Part of a small language model's weights: width 224, 4 heads of 64.
Each number is 128 + 32 x the weight over its row's rms, rounded and kept within 0 to 255. Layers, rows and columns count from 0. The size above them is the row's rms in percent of the matrix's.

# layer 2 attention value, 256x224, rms 0.0785, rows 80-110, columns 0-111
size [ 93  89  86  91  91  97  81 101  81  84  94  81  93  78  94  93  92  86 103  89  85  77  90  85  99  87  88  88  96  83  85]
[[143 164 102 132 128 168 134 116 151  67 145  90  99  86 150 129  80  68 155 113 122  85 153 141 121  87 109 156 122 137 179 179 116 133 174  88 109 107 134 107 201 122 145  78  98  87 160 105 132  96 141 170 149 158 174 125 117 170  88 117 125 109  84  77 144  90 114 169 147 123 138 119 184 140 116  54  85 102 108 163 154  67 126 130 153 143 103 199 169  89  56 127 125  88  86 179  81 146 100 176 150 110 138  64 119 107 153 167 200 120 148 138]
 [149  91 128 169  60 135 105 194 143 123  93  75 136 162  72 157 134 100 115 169 114 158 117 159 188 178 176  77 133  68 141 129 135 162 145  90 124  81 176 129  94  93 161  93 123 140 138 161 165 116  87 110 142  94 106 119 120 128 126 127 139 126 126 110 145 133 106 122 142 137 152 143 116 149 104 104 131  87 157 104 174  94 116 110 152 161 167 162  47 153 136 149  88 155  82 114 124 102 110 110 119  25  86 142  91 215  45  97 125 125 123 132]
 [106 146 149 139  93  94 108 110 107 137 173  91 122  92 126  88  89 130 121 104 226  98 108 133  92 146 139 114 149 177 178 118 124 124 146 151 100 132 154 111 128 107 135 138 219 110 127 107 115 132 179 101 117 138 101 123  78 129 114 158 146 149 104 151 120 154 113 129 142 154 127 160 103 129  70  95 104 148 166 142 126 102 106 170 155 113  90 188 137  51 119 129  79 103  98  98 140 153 111 143 110 117 138  86 140 122 178 109 124 122 150 189]
 [145 169 116  82  86 148 166 148 138  74  85 157 165 132  65 102 140 152 189 225 115 168 169  81 133 107 101 141 137 140  71 105 146 166 114 155 100 178 107 116 124 161 137 140 120 115 172 144  70 157 182 140  91 134 134 147 112 122 149 153 127 142 148 172 175 140  86 128 164  66  92 192 130 170 161 153 114 172  79 115  95 108 158 115 105 103 111 108  98 145 117 127 111 198 116 139 168  64  59 123 125 100 105 103  99 104 104  70 185 134 170 135]
 [156 133 108 111 113 119 100 122 148 165 112  95 153 127  97 234 177 127  94  61  72 140 132  71 126 131 137 136 149 104 184  92 144 121  85 121 150 167 168 112  86 131 125 121 140 116  91 125 132 147 151 106 202 164 176 147 132 155  77 173 126 166 168 142 111 123 112 107 135 112 107  99 148  82 109 151 128 161 144 133 190 115 157 110 151 158 113 134 108 168 133 107 114 123  85 148 129  98 162 114  83  91  67 135 101 201 122 111 109 101  85 115]
 [109 127 129 108 110 169  90  36 164 179 116 117 152 167 110 111 102 146  58 151  95 149 175 167 107 132 112  77 156  81 169 106  34 115 118 124  77 143 156 143  81 138 115 183 167 133 130  87 119 146  95 161 107 102  45 116 155 129 165 141 110 112 108 120  83  90  79  95 107 129 135  84 112 163  88 156 126 133 145 128 145  99 112 152 127  59  95  60 123 111 146 135 157 153 124  96 135 140 145 152 138 138 198 158 118 126 136 150 131 137 138 150]
 [139 134 111  88 178 109 137 131 133 112 102 166 139  90  67 120  94 167 144  55 136  87 174 170 170 123 161 130 127 129 163 162  76  81  98  34 165 177  61 195 116 113 126 127 181 105 162 150  84 153  65 174  92 170 119 172 127 155 157  69 133 117 132 120 162 124 110 113 144 103 182 111 173 129  74 135 116 168 157 125 147 112 104  82 190  95 124  98 117 119 142 152  78 136 140 189 130 102 128 119 121  92 123 126 189  95 165 141 203 170 137 160]
 [206 107  48 155 163  98  73 125 138 102 129 134 142 106 187  99 165  98 114 134 128  94 160  91 139 141 133 125  32 148 134  75  86 149 138 124  57 169 134  59 106  79 121 151  79 136 166 171 161 102 136 100 101 171 129 118 113 172 170 147  72 119 138 137 172  86 128 170  98 115 118 132 132 135  87 150 151 119  85 107 139 121 116 121  80 121 132 156  93  30  92 130 130 147 111 149 108 141 203 124 140 178 134 109 101 100 122 202 188 129  72 146]
 [106 157 169 142 119  76 152 126 112 122 166  90 115  81 160 142 113 180 147  96 124 112 113 126 109 107 116  91 138  93 125 120 107 117  97 109 121  63 112 162 169 118 162 113 191  73 103 125 127 179 147  81 142 138 176 168 141  92 102 167 119 176 110 109 118 135 122 124  58 127 195 156 133 108 193 135 153 192 160 109 130 146 113 152 114  93 130 135 101 156 151 106  97 126 136 149 150 180 115  80 108 145 115 165 123 152 124 166 194 166 125  71]
 [ 96 151 120  91 119 135 135 105 137 179  97 136 131 104  65  91 161 194  99 117  74 139 104 143 185  77 166 166  99 119 159 114 145  90  84 122 134 138  97  90 105 161 125 177 117 134 147 143 159 168 112 160 148 147 122 175 134 142  81 114 155 148 115 106 133 153 136 151  97 156  96 132 109  93 140 125 160 147 108 137  83 132 148 178 113  67  96  87 171 188 105 142 103 113 121 132 153 110 181 129 142 188 180 103 131 115  93 124 119  86  90 112]
 [137  72  81 170  90 132 128 165 140 114  99 136 205 143 146 132 144 100 170  80 145  60 104  58 136 150 180 156 138 167 118 141 132 104 100 104 167 138 145  91 112 126 139 120 118 171 126  94 147  64 148  72 159 104 161 129  41 132 112 133 131 124 140  60 114 178 168 147 110 148 117 144 119 152 163 134 106 101 167 113 109 133  96 106 107 151  80 150 178 110 159  92 117  96 140 132 155 109 175 103  93 161 136 124 166 101 173  82 166 110  85 115]
 [144  95 119 122 107 119 170 104  90  99  98  88 115  88 154 135  88 101 174 127 186 116 106 138 128  99 123 107 144 150  77 124 153 144 138 151 115  96 112  59 170 174 162 169  92 149 145 114 146 138 159 138 158 114  93 147 160 157 169 167 133 188  82 143 146 188  91 120 149 101 151 177 152 173  78  97  97 182 113  95 116 152  99 112 116  89  89 108  90 162  72 107  81 130 174 135 107  99 127 170 115 124 126 121 141 167 138  52 167  86 169 164]
 [109 148 140  95 115 123 153 135  54  75 117 166 130 127 170 163 132 145 151 144 150 130 130  92 132 105 118 148 129 156 135 142 142 115 105 140 107 138  78 159 154  99  91 114 116 123 114 149  98 160 126 114 152 164 118  82 110 149 152 118 141 125  91 178  65 130 124 115 152  98 111 110  81 117 150 201 124 110 140  65 142 114 151 139 160 109 157 108 141 135 107 104 110  71 136 143 131 128 118 124 118 155 173 128 108 136 166  49 128 100 129  77]
 [143  91 134 152 103  69 109 131 130 135  77 106  94 157 173 132 126 190  90 125  85 101 135 137 187 143 113 168  78 135 143 165  89 103 134  94 168 174 133 109  80  90 142 147 119 133 125 127  73 112 155 107 100 107 167  88 143  88  85 121  48 112 116  97 168 179 133 167  92 125 144 114 127  84 155  72 178 118 118 139 125 170  98 134 135 121 109  96 115 119 125 116  61  98 103 115 134 136 138 134 156 138 121 115 148  77  55 100 108  93 145 169]
 [ 85 131  71 102 114 106  95 165 111 168 121 171 136  84 153 152 110 146 169 121 111 135  71 155 207  75 110 134 119 147 106 131 134 153 130 143 135 174  92 153  73 124 100 144 170 197 113  91 117 138  97 142 186  64 168 122 129 107 103  93  67 123 194 103 170 173 137 132 146 136 139 177 139  59 143 159 128 136 180 127  85 120 165 156 137 176 118 138 166 138 113 140 132 161  94 137 178  83  92 123 108  79 145 113 163 136 160 105 105 131 136 150]
 [124 129  82 162  92 112 118 156 102 108  99 116 135  96 104  91 186  83 169 190 103 156 153 104 182 124 204 129 100 148 127 186 215 165 169 118  90 193 116  86 115 139  96 118  89 123 187 149 135 112  62 176 173 143 115  98 141 139  85  69 114  94 183  94 159 118  89 136 160 132 150 117 127 157 137 159 159 120 132 146 101 150 184  69 142 155 168 115 123 110  98  80 117 134 134  87 124  89 122 113 175 155 141 134 176 105 184  67 157 108  77 112]
 [167 146 128 153 156  82  81 121  99 140 115 162 107 101 168 140 158 119 174  79 107 137 103 107 104 132 166 117 142 134 130 173 168 119 141 122  31 153 142 134 163 130  94 104 142 133 105 150 114 158 107  93 146 127 145 114 121 161 110 156 110 175 131 122 127 103 148 182  93 153  99 179 129  80  93 176 122 162 145 152 172 130 122 142 163 150 148 150  82 151 149  80  77 163 163  86 182 119 167 129 127 135 154 124  99 151 192 127  98 134 144 105]
 [ 85 107 131  96 147 135 125  69 133  60  86 141 110 110 117 136 123 162 145  75 149 122 155 125  94 131 109 120 144 141 103 127 129 130  84  86 143 148 116 138 126  83 144 101  87 138 152 122 146  67 116 153 168 120 104 139 123 119 154 130 186 107  98 136 150 127 112 153 167  66 169 114  80 141 132 104 111 135 113  88 155 119 143 148  46  79  80 145 169  96 208 131 177 180 147 114  51 127 122 126  90  61 109 159 100 140 106 162 162 150 182 128]
 [109 136 203  65 118  89 139  60  97 174 159  97 122 147 138 132 112 142 106 101  79 109 145  92 133  65 111 120 125 146 168 139  63 157  90 123  77 158 102 166 119 109 151 115  91  61 140 142 114 150  98 124  90 157 121 190 163 147 150 128  69 156 123 170 131 124  99 157  88 116 179 150 152  92 133  71 169 140 100  78 149 165  67 189  97 135 150 126 100 151 146  97  87 127 170 126 163 133 166  79  75 144 197 110 129  72 166 121 102 142  97 128]
 [155  97 174 119  60 166  89  82 155 139 152 123 151 153 182 128  91 132 123 183 140 117 146 146 115  79  97 123 154 137 136  99 103 140  98 148 173 126 181 211 142 102 151 116 160  82 136 135 121 162  93  87  98 126 130 119 104  98 142 105  94 152 139 161 144 129 142 160 124 141 157 151 123  97 123  84 157  59  85 122 104 154 118 148 146 124 151 183 123  85 156  94 140 131 118  62 104 140 135  94  71 144 100 102 115 144 127 156 119 167 144 140]
 [174  99 104 181 121  51 118 160 100 109 116  81  58 112  90  82 127 132 154 140 141 107 198 127  74  87  78 130 124 172 120 175 130 119 154 168 119 125 125 134 110  75 158 132 156 113 121 101 115 129 180  88  36  89  98 160  69  73 150 175 123  98  67 154 142 197 144 139 104 147 131 165 109 130  91 133 149 175 148 118 100 162 175 152 142 151 126  67  94 158 194  53 127 111 126 167 153 195 139 141  89 132  92 116 139 122 131 122 155 116 154 157]
 [201 125 128 141 150 176  93 156 170 141 126 132 126 162  65 142 137 101 136 150 100 145  65 110 164 122 119 178 122 157 100 111 194 134  98 146 114 182 156 101  86 146  96  98  66 132 135 142 108  88  66  91 109 105 104  68 131 109 139  97 132 108  85 167 157 115 115 135 113 150 136  92 140 130 160 129 133 131 113 184 137 143  44 116 119 137 139  48  72 101 201  83 117 141 162  73 117  85  78 116 117  91 134 117 108 165 117 198  89 118  80 112]
 [113  74 108 179 139 128 112 129 108 103 149 123 172 206  58 132 158 132 123 164  93  83 161 120 122 174 122 127 158 100 127 130  93 133 102 134  97 113 198 141 128 132 139 104  99 108 111  86 144 127 114 149  90 125 114 110  94 114 158 114 128 122 122 104  96 157 148 123 202 157 103  98 202 163  94 100  62  97  77  88 200 130 131  97 170 112 142 150  99 120 161 117  55 182  77 120  85 147 142 131 143 126  87 117 118  69 126 111 133 133 104 130]
 [134 169  88 139 129 119 144 118 101 158 110 167  49 109 119  90  88 173 158 182 162 100 188 124  89  90 155 188 174 128 116 103  64 107 146 140 125  89 113 147  92 155 109 133 117 142 131 140  91 163  65 126 132 119 103 186 141 149  73 124 144 125  95 141 136 147 115 125 140 188 120  63 169 120 150 215 125 177  80 127 139 110 131 189 189 124 158 119 131 195  40 138 128  95 100 141 216 151  93  81 168 188 177 146  98 142 159 129 189 149  89 115]
 [ 95 147 125 142  87 114 123 117 132  70 188  90 107 152 102  66 117 135 152 109 119  95 153 114 186 164  66 131 101 141  63  93 161 154  97 168 111 199 186  84 222 146 165 109 136 154 155  99  78  98 156 156 129 159  83 158 108 100 154 176 140 164 150 113 202 167 156 158 144 105  81 146 116  93 155  93 143 135  94 121  92 123 143 103 101 155  83 141 154 181 129 119  78 111 114 156 139  97 117 156 123 175  93 133  70 102 108  42 174 121 165  44]
 [130 143 106 123 165  87  81  95  95 168 122 102 158 119 206 149 124 144 181  88 135  92 130  91 112 122 113  59 131 141 146 111  63 127 106 171  96 141 101 168 101  71 125 122 173 183 130 141 101 140 164  69 165  97  80 126 102  93  72 113  80 117 146 151 107 122  89 106  75 146 161 133  91 131  91 126  96 121 136 137 129 157 110 160 137 163 114 103 147 105  96 101 103 136  83 108  84 161 118 144  28 129 153 133 114 193 161 153 160 136 128 118]
 [120 107 142  76 104 132 145 157 182 126 117 112 140 124 110 141 112 109  97 130 145 140 102 111 114 140 131 186 167 134 135  84 148 163  81 119 130 134 140 130  96 145 121 135 116 179 134 118 153 174 104 177 174 136  96  88 183  42 100 100 166  66 168 190 189 197  84 126 171 182 208 111  98 181 139 117  74 105 103 138 132 151 153 135 128 124 161 135  97 146 126 165 142 164 127  98 127 130 144  85  85 105 111 142 104 215 166 153 148 122 135 144]
 [127 141 134 115 162 130 146 115 131 103  76 108  84 100 166 146  73 144 189  97 156 126 171 146 102  78 168  78 129 101 171 124 120 101 134  75 173 128  98 134 141 112 152  75 168 100 154  82  86  87 136 120  90 135 175 152 129 153 154  36 146 121 124 137 135  89 130 130 156 117 208  91  71 131  77 129  89 176 134 133 109 169 104 130 103 107 202 141 209 168 143  94 104 139 138 102 125 139 164 152 112 106 150 103 152 115 150 118 212 166 177 177]
 [141 114 103 127 108 110  66  78 124 110  92 109 114 133 123 121  81  99 141 114 110 157 192 110 162 114 123  96  61 127 103 104 206 121 125 133  88 117 100  93  73 118 168 148  81 122 111 102 117 158 121 172 116 122 136  88 109 143 141 117 128 169 177 126  97 173 132 116 134 105 129 115 100 155  43 138 182 137 179 159  34 121 135 109 169  68 174 103 137 154 145 103 104 158 112 121 113  84 117 195 132 133 110 110 154 122 151  96 125 100 147 105]
 [125  89 135 125 113 137 130 105 145  92 118  97 100 125  75 137 147 126 139 182 106 106 204 154 113 159 102 111 146  67  89 154  94 113  65 189 145  48 166 157 126 101 105 178 100 133 136  70 101 180 159  84  69  93 120 102 109 112 138 159  96 129 136 127 160 139 176  84 180 147 147 106 151  85 101 123  46 173  81  79 127  89 146 147 136 112 103 226  67 120 173  87  98 145 146 104 154 114 104  85 116  59 133 140  76 114 131 125 179 137 157  72]
 [215 105  60 111 153 129 173 172 148 117 131 137  97  98  84  59 138 155 151 146 147  95 125  90 173 157 109 165 133 124  65 140 204 108 140 119  98 188 147  89 134 101 143 106  45 151  95  98 110 138 175 115 143 135 154 125 129 148 152 135 167  62 153 166 118 177 161 160 152 149 155 121  61 103 170 142 147  96 165 135 134 140 143 167  25 107 161 133  95 133 122 117 180 104 148 122 115 129 152 204  98 148  82 138  99 133  64 162 122  72 139 149]]
# layer 2 attention output (transposed), 256x224, rms 0.0709, rows 80-110, columns 0-111
size [ 97  89  94  98  98 106  83 106  79  92  99  89 102  84 104 101 101  99 108  83  89  85 100  96  99 101 101  90 102  85  89]
[[101 106 174 184 147 101 125 141  98 201 134 165 181 171 128 135  95 170 109 168  74 190 106 109 103 175 137 140 129 121  84 154  80 132 149 138  98 141 133 110 139 176 123 169 130 138 128 155 164 121 120  82 153 120  60 144 126  96 155 112  89 121 128 105 118 123 128  63 104  99 102 117  48 159 144 133 145 114 171 114 100 140  91 118 149 188 107 110 135 207 164 111 105 131 121  57 166 131 133 107 116 125 159 179 143 150  89 124  89 123 118 155]
 [114 145 178 180 224 122 194 134 121 124 138 162 160  79 133  52 111 113 138 154 120 128 103  99  83 128 105 167 140 107 142 130 141  85  59  85 139 166  60 142 110 159 137 162 166 141 129 122 116 156  86 143 124 134 225 119  94 140 105 105 174 122 109 106 128 130 135 112  93 132 152  86  84 105 134 167  94 128  82 144  92 129 129  89 108  69  42 130 164 128  86 131 196 106 192 113 137 158 178 138 158 120 200 157 152  90 186 113 174 126 148 165]
 [163 116 106 180 112 155 138 167 111 129 120 135 103 142 160 135 159 162 113 115  65 193 190 150 173 128 117 126 100  92 170 113 158 115  94 151 132 121 142 111  90 147 111 105  86 100 117 168 136 109 131 135 125 138 154 145 173 147 159  90 120 101  82 129 137 137 159 137  94  92 118 112 143  89 223 149 144  95 164 124 125 143 134  91  79 128 131 107  97 179 143 134 200 132 142 149  97  92 114 114  94  71 152 112 128 116 110 149 135 152 109  90]
 [127 154 124 126 162  91 102  74 106 191 121 155 101 124 174 227 127 148  80  84 150  99 134 186 139 125 160 144  75  90 119 118 126 126 181 191 186 100 141 126 147  44 117 122 121 157  87 117 170 117 136 117 102 108 156  85 136 144 190 102 157 142 172 115  82 133 165 140 116 177 171  98  92 115 160 120 168  99 149 116 168  89 149 155 173 109 125 144 168 138 139 163 174  34 166 117 141 175 145 152 122 124 204 144 168 119 109 159 157 108 105 127]
 [ 89 133 156 137 101 116 119 147  89 100 126 156  62 139 148  59 101 133 172 179 209 119 105 167 141 156  93 108  92 133 148 178  87 157 117  98 102 146 140 168 125 123 103 122 128 151 162 137 127 142 103 154  68  83 164  94 106 109 136  97 135 113  95 143 165 172 114 124  87 129 101 117 144 154  70 133 112 113 110 156  83 130 132 150 137 122 153  99 173 111  91 127  97 139 166 102  85 161  62 125 191 121 152 133 129  77 125 112 173 136 126 204]
 [158  99 165 104 117 172 132 171  84 127 149 106 110  89 109 176 154 138 168 127 105 121  77 118 135 125 124 162 156 134  85 128 196 156 141 122 193  67 140 119 113 106 174  57  37  98 139 134 115  82 162 126 136 180 155 138 138 138 114 119 113 117 109 135 121 136 114 183 149 158 107 155 157 126 142 122 134 117  60  91 123 141 154  79  82 208 169 144 159 152 185 125 106 123 147 144  95 100  77 118  74 174  89 109 104 139 149 109 148 115  88  82]
 [101  98 113 149 151 166  65 106 100 149 145 127 142 153 152  96 185 124 103 174  99 163 122 136 107 211 138 149 143 124 143 116 177 192 144 162  78 131 159  35 158 116 173 180  57 146 100  98 130 125 198  93 144  95 100 113 120 126 128 142 133 123 143 160  72 113 126  53 133 109 111 167 115 125 184 125 100  62  75 134  76 146 133 164  48 202 106 133  97 111 129 110 159  83 123 113 128 172 153 135 129 126 170 152  56 145 154 131 143 119 155 137]
 [ 87 140 192 124 127 125 218 135 105 163 120 104  69 151  78 194 104 117 187 136  89 130 113 132 131  89 109 124 176  94  98 208 143 164 139 130 151 110 133 130 165 131 120  82 124  86  62  87  95 142  91 170 150 104 133 142 111  90 101 129 136 120 160  99  98 135  98 104 107  96 122 161 109 135 120  73  79  92 167 106 128 132 141  75 148 115 101 110 190 201 142 117 153  78 136 112 120 150  49 154  53 111 119 144 133 150  95  67  87 110 134  91]
 [138 104 107 107 118 162 100 103 121 119 113 109 125 182  65  99 180  94 107  96 130 107 183 117 102 106 112 199 141 151 192 100 136 178 114 173  90 173 105  99  51 154 149 175  64 189 145 125 131 124 135 144  90 147 115 144  97 172 130 156 136 123 131 133 136 173 142 145 145 151 107 139 143 144  73  87 101 120 117 154  97 103 132  67  69 153 118 147 123  73 112 120 202 103 156 154 174  97 108 197 150 117 145 129 122  78 132  90  80 115 111 174]
 [116 114 135  94  94 161 116 154 158  91 151 136 109 187 143 172 117 108 115 118 174 133 131 170 120 174 108  95 153 122  68 120  84 154 158 174 171 106 162  93 161 102  70  97 139 155 102 110  96  95 154 136  86 163 114 120 100 173 215 169 121 129 155  78  96 155 117  99 117 144 163  98 188 158  87 155 136 154 173 128 128 147 100  92 161 126 129 137 126 105 140 149 121 122 136 130  77 123  52 162 134 108  91 102 154 121 116  90 153 127 114  94]
 [143 152 122 106 150 108 130  97 161 164 163  57  32 180 125 123  93 126 124 144 135 194 140 141 124  69  73 119 133 122 172 169 152 150 106 161  81 113  83 197 177 144 133 149 152  72 109 176 148 177  95 143 112  98 106 167 139 131 120 135 104 159 110 196 148 108 111  96 116  55 138 188 135 127 118 125 161 121 148 179 111 171 108 167 129 126 146 156  95 156  92 167  91 101 109 159 102 162  74  75 208  95 123 104  88 146 112 104 114 143 173 154]
 [ 74 143 117 130 169  93  94 120  80 180 186 166  98 157  99 136 111 103 112 108  66 156 182 181 150  81 151 137  99 147 172 120 125  96 149 154 118 147  92 151  66  68 119  66 139  95 101 147  98 160 124 116  45 111 120 115 136 114 133 125  92  84 146 100 118 113 139 136 123 114 121  73  95  85 182 136 147 102 131 110 124 140 129 142  61 128 128 116 163 139 145 112 202 121 114 140 136 130  66  76 123  99 115 149 129  80 120 179 109 112 124 117]
 [138 115  89 152 139 130 132  57 165 178 176 131  91 148  87 173  95 139 116 120 100  66 134 158  82 162 159  96  83  90 148 143 177 116 109 149 158 144 146  94 110 145 148 165 100 142 162  58 130 120 165 130  45 106 131 211 131  90 170 127 109  91 186  96 153 137  82 172 152 101 167 191 140 138 105  68 118 143 108 178 113 146 154 127 114 133 133 150  87  89 141 135 110 120 108  71 121 115 170 119 124 151  64 157 128  77 144 133 156 121 137 145]
 [111 146  96 116 117 167 132 166  80  89 159 109 207 135 120 114 192  71 116 110 189 146  75 126 123 100 124  73 162 114 135 140 169 124  78 174  89 179  58 135 106 198 147 129 136 165 100 121 174 141 123 187 173 156 104 148 131 156 165 135 166 167 114 122 111 109 133  77 129 107  86 143 149 192  92 112 163 146 125 149 144 194 145 148 124 133 157 135 156  86 163 146 139 140 144  96 120 117  89 132  94 179 178 112 111 156 167 114 121 125  85  67]
 [140 125 151 173 145 179 145 134 129 153 174 115 116  97 139 117 199  98 110 119 200  90 214 133 101 164 142 126 131 177 193 106 131 154 126 185 161 122 156 136 142 119 114 120 122  97 113 170 151 133 150  86  99 126 111 138 155 185 160 148 171 167 105 195  97  80 168 132 128 167 122 121 184 175 111 127 133 120 124 146 204 143 134 148 173  83 168 108 102 114 128 128 120  86 155 108 154 124 198 152 140 101 135 111 157 158 136 137 177 141 161 161]
 [120 134 150 158 156 104 122 106 173 127 106 142 124 141 153 129  78 168 115 108 173  75  47 124 151 207  33 108 111 121 135 137  82 134 104 100 156  62 138 184 154 119 147 119 151 117  58 126 147 189 150  89 118  65 142 125 174  94 176 124 138 151 118 118 104 128 151  97  80  79 126  92 139 119 178  77 113 138 115 123 178 143  72 162 158 126  83 137 155 171  72 161 129  56  74 103 111 151 138 104  86 134 107  64 110 219 118 186 120  81 143 168]
 [141 123  70  81  93 154 122  99 134 125  89 121 170 125 100 113  98 127 128 159 120  87 130 177 154 109  89 167 134 134 166 140  91 154 120 173 207 131  86 137 140  92 162 218 136 141 119 103 122 154 109 117  93 103  96 157 136 124 134 146 140 124 122 148 141 193 113  43 165 108 137 150 160 201 165 101 159 151 147 107 133  85 155 140  83 111  99 149 207 128  96 134 200  74  76 159  98 146  79 135 166 100 126 120 150 123  86 132 130 110 112 150]
 [207 174 137 169 138 191 118 188 112 182 149 131 147 117 138 107 163 152 161 189 107 150 149 102 120 106 158 117 139 136 170 162 135 141 133 126 101 146 160 109 115 144 139 164 120 128  95 133 136 151 139  66 139 121 140  91 134 164 121 121 129 165 149 173 144 101 134 104  86 183 119 171 168 125 143 131 130 110 120 150 114 151 154 110 217 142 156 184  76 155  13 102 141 103 129 127 148 107 120 151 159 122 144 119 143 131 122 149 132  86 143 135]
 [156 143  73 124 102 168  91 143 112  66  89 148 119 114 136 120 184 160 136 158 140 108  97 135 165 122 113 163 146 116  53 104 196  88 125 181 173 167 125  71 136 189 158 126 133 170 178  83 131  74 159 126 155  68 100 120 106 156 134 146 150 121 191 111 114 122 163 126 137 146 116 139 128 136 133 129  96 111 157 107 110 123 148  90 151 139 167 171 159  72 146 120 144 129 100 114 122 129 102 155 111 123 105 108 131 131 118 159 135 137 148 107]
 [117  98 140 164 130  92 244 173 127 111 144  90 114 105  92 132 146 111 179 111 149  95  83  78 143 138 129 121  86 155 160 180 165  87 181  86  97 147 149  99  76 172  64 139  76 156 155 199 190  78 153 183 184 163 158 142 122 167 156 128 127 162 135 106 130 109 152 122  98 111  93 113 116 152 129  78  65 158 165 156 184 157 143  81  72 129 163 114 140 143 141 154 132 155 165 171 126 103 141 145 137 160 134 119 108 118 113 131 115 105 101 131]
 [ 57 129 165 146 124 139 155 157 143 118 173 168 117 130 171 141 131 142 137  85 112 156  71 124 186 141 154 129 147 155 124  87 107 118 141 139 132 220 108 114 131 166 111 151 135 110  92 122 113 147  92 177 193 201 193 131 159 155 162 138 125 143 153  95 134 102 168 114 103  99 177  84 149 111 162 142 158 116 139 118 206  97 107 119 114 104 145 156 181 154 114 178 188 145 113 116 115  67  84 109 114 123 155 116  99 145  76 130  96  84 119 137]
 [ 68 114 128 184 116  47 140 150 120  51  89  52 134  83 157 159 132 145 168 130 176 107 163 141 109 140 131 167 101 127 151 137 121 142 182 109 139 154 126 143 128  77 126 154 187 122 111 114  99 167 135 152 148 123 115 172 168 177  85 107 116 160 132  74 123 143 157  75 105 122 112 135 101 105 147 116 153 142 112 119 196 155 190 163  85 129 127 176 156 148  77 174 167 104 111 122  95 178 151 118 131 105 151 115 110 113 130 135 139  90 172 152]
 [135 131 162 134 112 139 136 113 108 108  77 143 109  72 201  77  32 109 117 107 117 186  43 142 140 107 108 111 111 107  62 172 156  90 154  60 146 159  71 132 205 174 111 141 154 105 189 172 124 140 105 129 194 131 152 140 133 141 114  90 161 141 149 169 157 101  94 130  48  33 154 123  86 113 160 146 136 122 162 148  88 127  93 128 143 130  90 135 135 148 101 163 139 137 122 132 127 139  99 101 120 106 194 106 109 176  90 128 159 155 147 189]
 [111  66 129 131 119 137 108 104 175 150  84 110 166 159  94 172 175 136 159 137  94 127 101 146 113 156 131  92 153 164  63 108 132 119 124 116 176 116 110 153 173  87 131 111 125  99 147 117 179 116 158 112 125 129 133 135 154 100 191 187 121 149 102  62  87 142 102 127 145  65 138 111 146 162 114  78 142  97 164 115 105 117 147  80  88 149 176 137  77  97 219 127  95 122 155 125 111 121 158 169 123 102  86  97 177 114 115 120 135  82 124 156]
 [125 117 123  82 154 128 137  97 149 141 115 137 163 133 144 168 112 112  80 126 136 128 123 103  65  47 211 174 114 142 134 150 103 140 171 165 118 121 105 134 129  97 112 149 180 138 126 106 168 112 108 124 124  78 170 135 154  97 161 109 111 137  89 160  97 135 108 106 115 149 181  70 107 143  66 127 155 148 160 116 145 125  79 155 161  73 125 109 128  77 124 121  90 100  61 134 146 131 101 125  92 128 149  99 198  86  78 180 131 159 115 153]
 [111 111 141 194  76 147 154 102  95 100 161 153  76  76  65  89 183 124 140 179 113 163 110 182 131 109 103 163 169 129 168 138 156 147 126  71 154  78 160  98  70 165 103 111  37 112 105 115 152 139 124 152 104 116 148 141 198 174 126 148 110  95 114 142 122 114 121 154 142 122 105 155 142 138 142 104 126 105 121  86 116  72 126 116  79 156 168 112 153 112 164 114 129  95 182 123 152  41 110  95 152 126 117 128 114 144 109 120 128 105 143 158]
 [128 128 137 189 121 120 112 151 126 106 155 202 132  79 129 119 162 110 136 159 155 101 188 153 163 160 165 117 110 185 100 117 131 113 152  94 138 142 153 120 105 172 112  96 178 122 121 200  78 139 147 125  83 144 196 106 125 139 175 140  98 188 105 124 114  81 159 162  22 150  80  54 126  81  72 152 116 175 109 110 148 102 134 197 135 119  95  74 161  87 104 127 137 101 153 155 108 160 107 130 129 182 127 144 147  76 124 138 118 132 134 113]
 [102  67 128 187 127 116  95 185 146 133 178 145 161 169  84 157 152 122 100 176  73 136  89 106 130 142  66 142 143 195 134 176  87 145 138 147 124 165 124 139 132 132 166 177 128 154 114 123 191 122 121  83 141  50 118 152 152 119 124 188 100 114 143 150  88 115 134 108 134 145  90 147 192 123 200 140 140 124 124 146 132  79 123 129 111 161  97 134  53 139 111 143 101  47 105  93 115  91 100 121 157 169 139 132  91 168 122 172 126  47 107 151]
 [100 126 209 144 142 101 204 144 124 168 212 150 118 150 175 158 136 155 131 157 154  93  87 165 156 142 110 166 182 145 185 131 118 155 159 125 153 110 117 167 150 132 134 105 146 163  96 164 130 131 156  66 127 120 106 155 158 113 128  94 121  80 127 160 167 124 141 168 154 118  95 107 230 115 207 126 148 108 122 121 197 160 122 138 122 139 116 144 173 142  94 115 145  91  76 130 195 142 129 113 112 125 127 111  95 209 136 145 126 110 143 171]
 [161 150 146 100 141 122 143 149 125 114  37 156 129 139 186  85  89 159 132 107 157  78  55  94 108  83 212 134  93 182 112  91 161 109 179 120 156 201 125  80 139 144 168 123 154 125 144 148 152 136 124 135 147 141 154 160 131 135 150  74  99 134 125 126 121 117  87 147  73 145 121 161  65 154 115  79 148  93 168 142 123  68 149 108 145 104  93  38 128 128 121 154 212 101 140 159 133 179 158 197 151 133 131  89 129  82  83 146 105 125  98 140]
 [ 46 178 156 145 138 188 118 133 140 146 153 122 141 135 159 219 116 116 121  97 120  73 166 176  95 125 135 127 109 111 186 113  65 119 155 116 176 124 135 132 150 181  77  75 212 149 103 111  98  84 102 156 107 150 138 128 125 108 121 163 112 181 120 142 129  78 137  95 115 113 135  88 170 154  67 136 154 168 121  98 128 108 149 124 224 103  74 121 179 136  92 177 101 129 161 116  73 134 115  93 114 116 137 132 120 144  94  78 129 133 143 126]]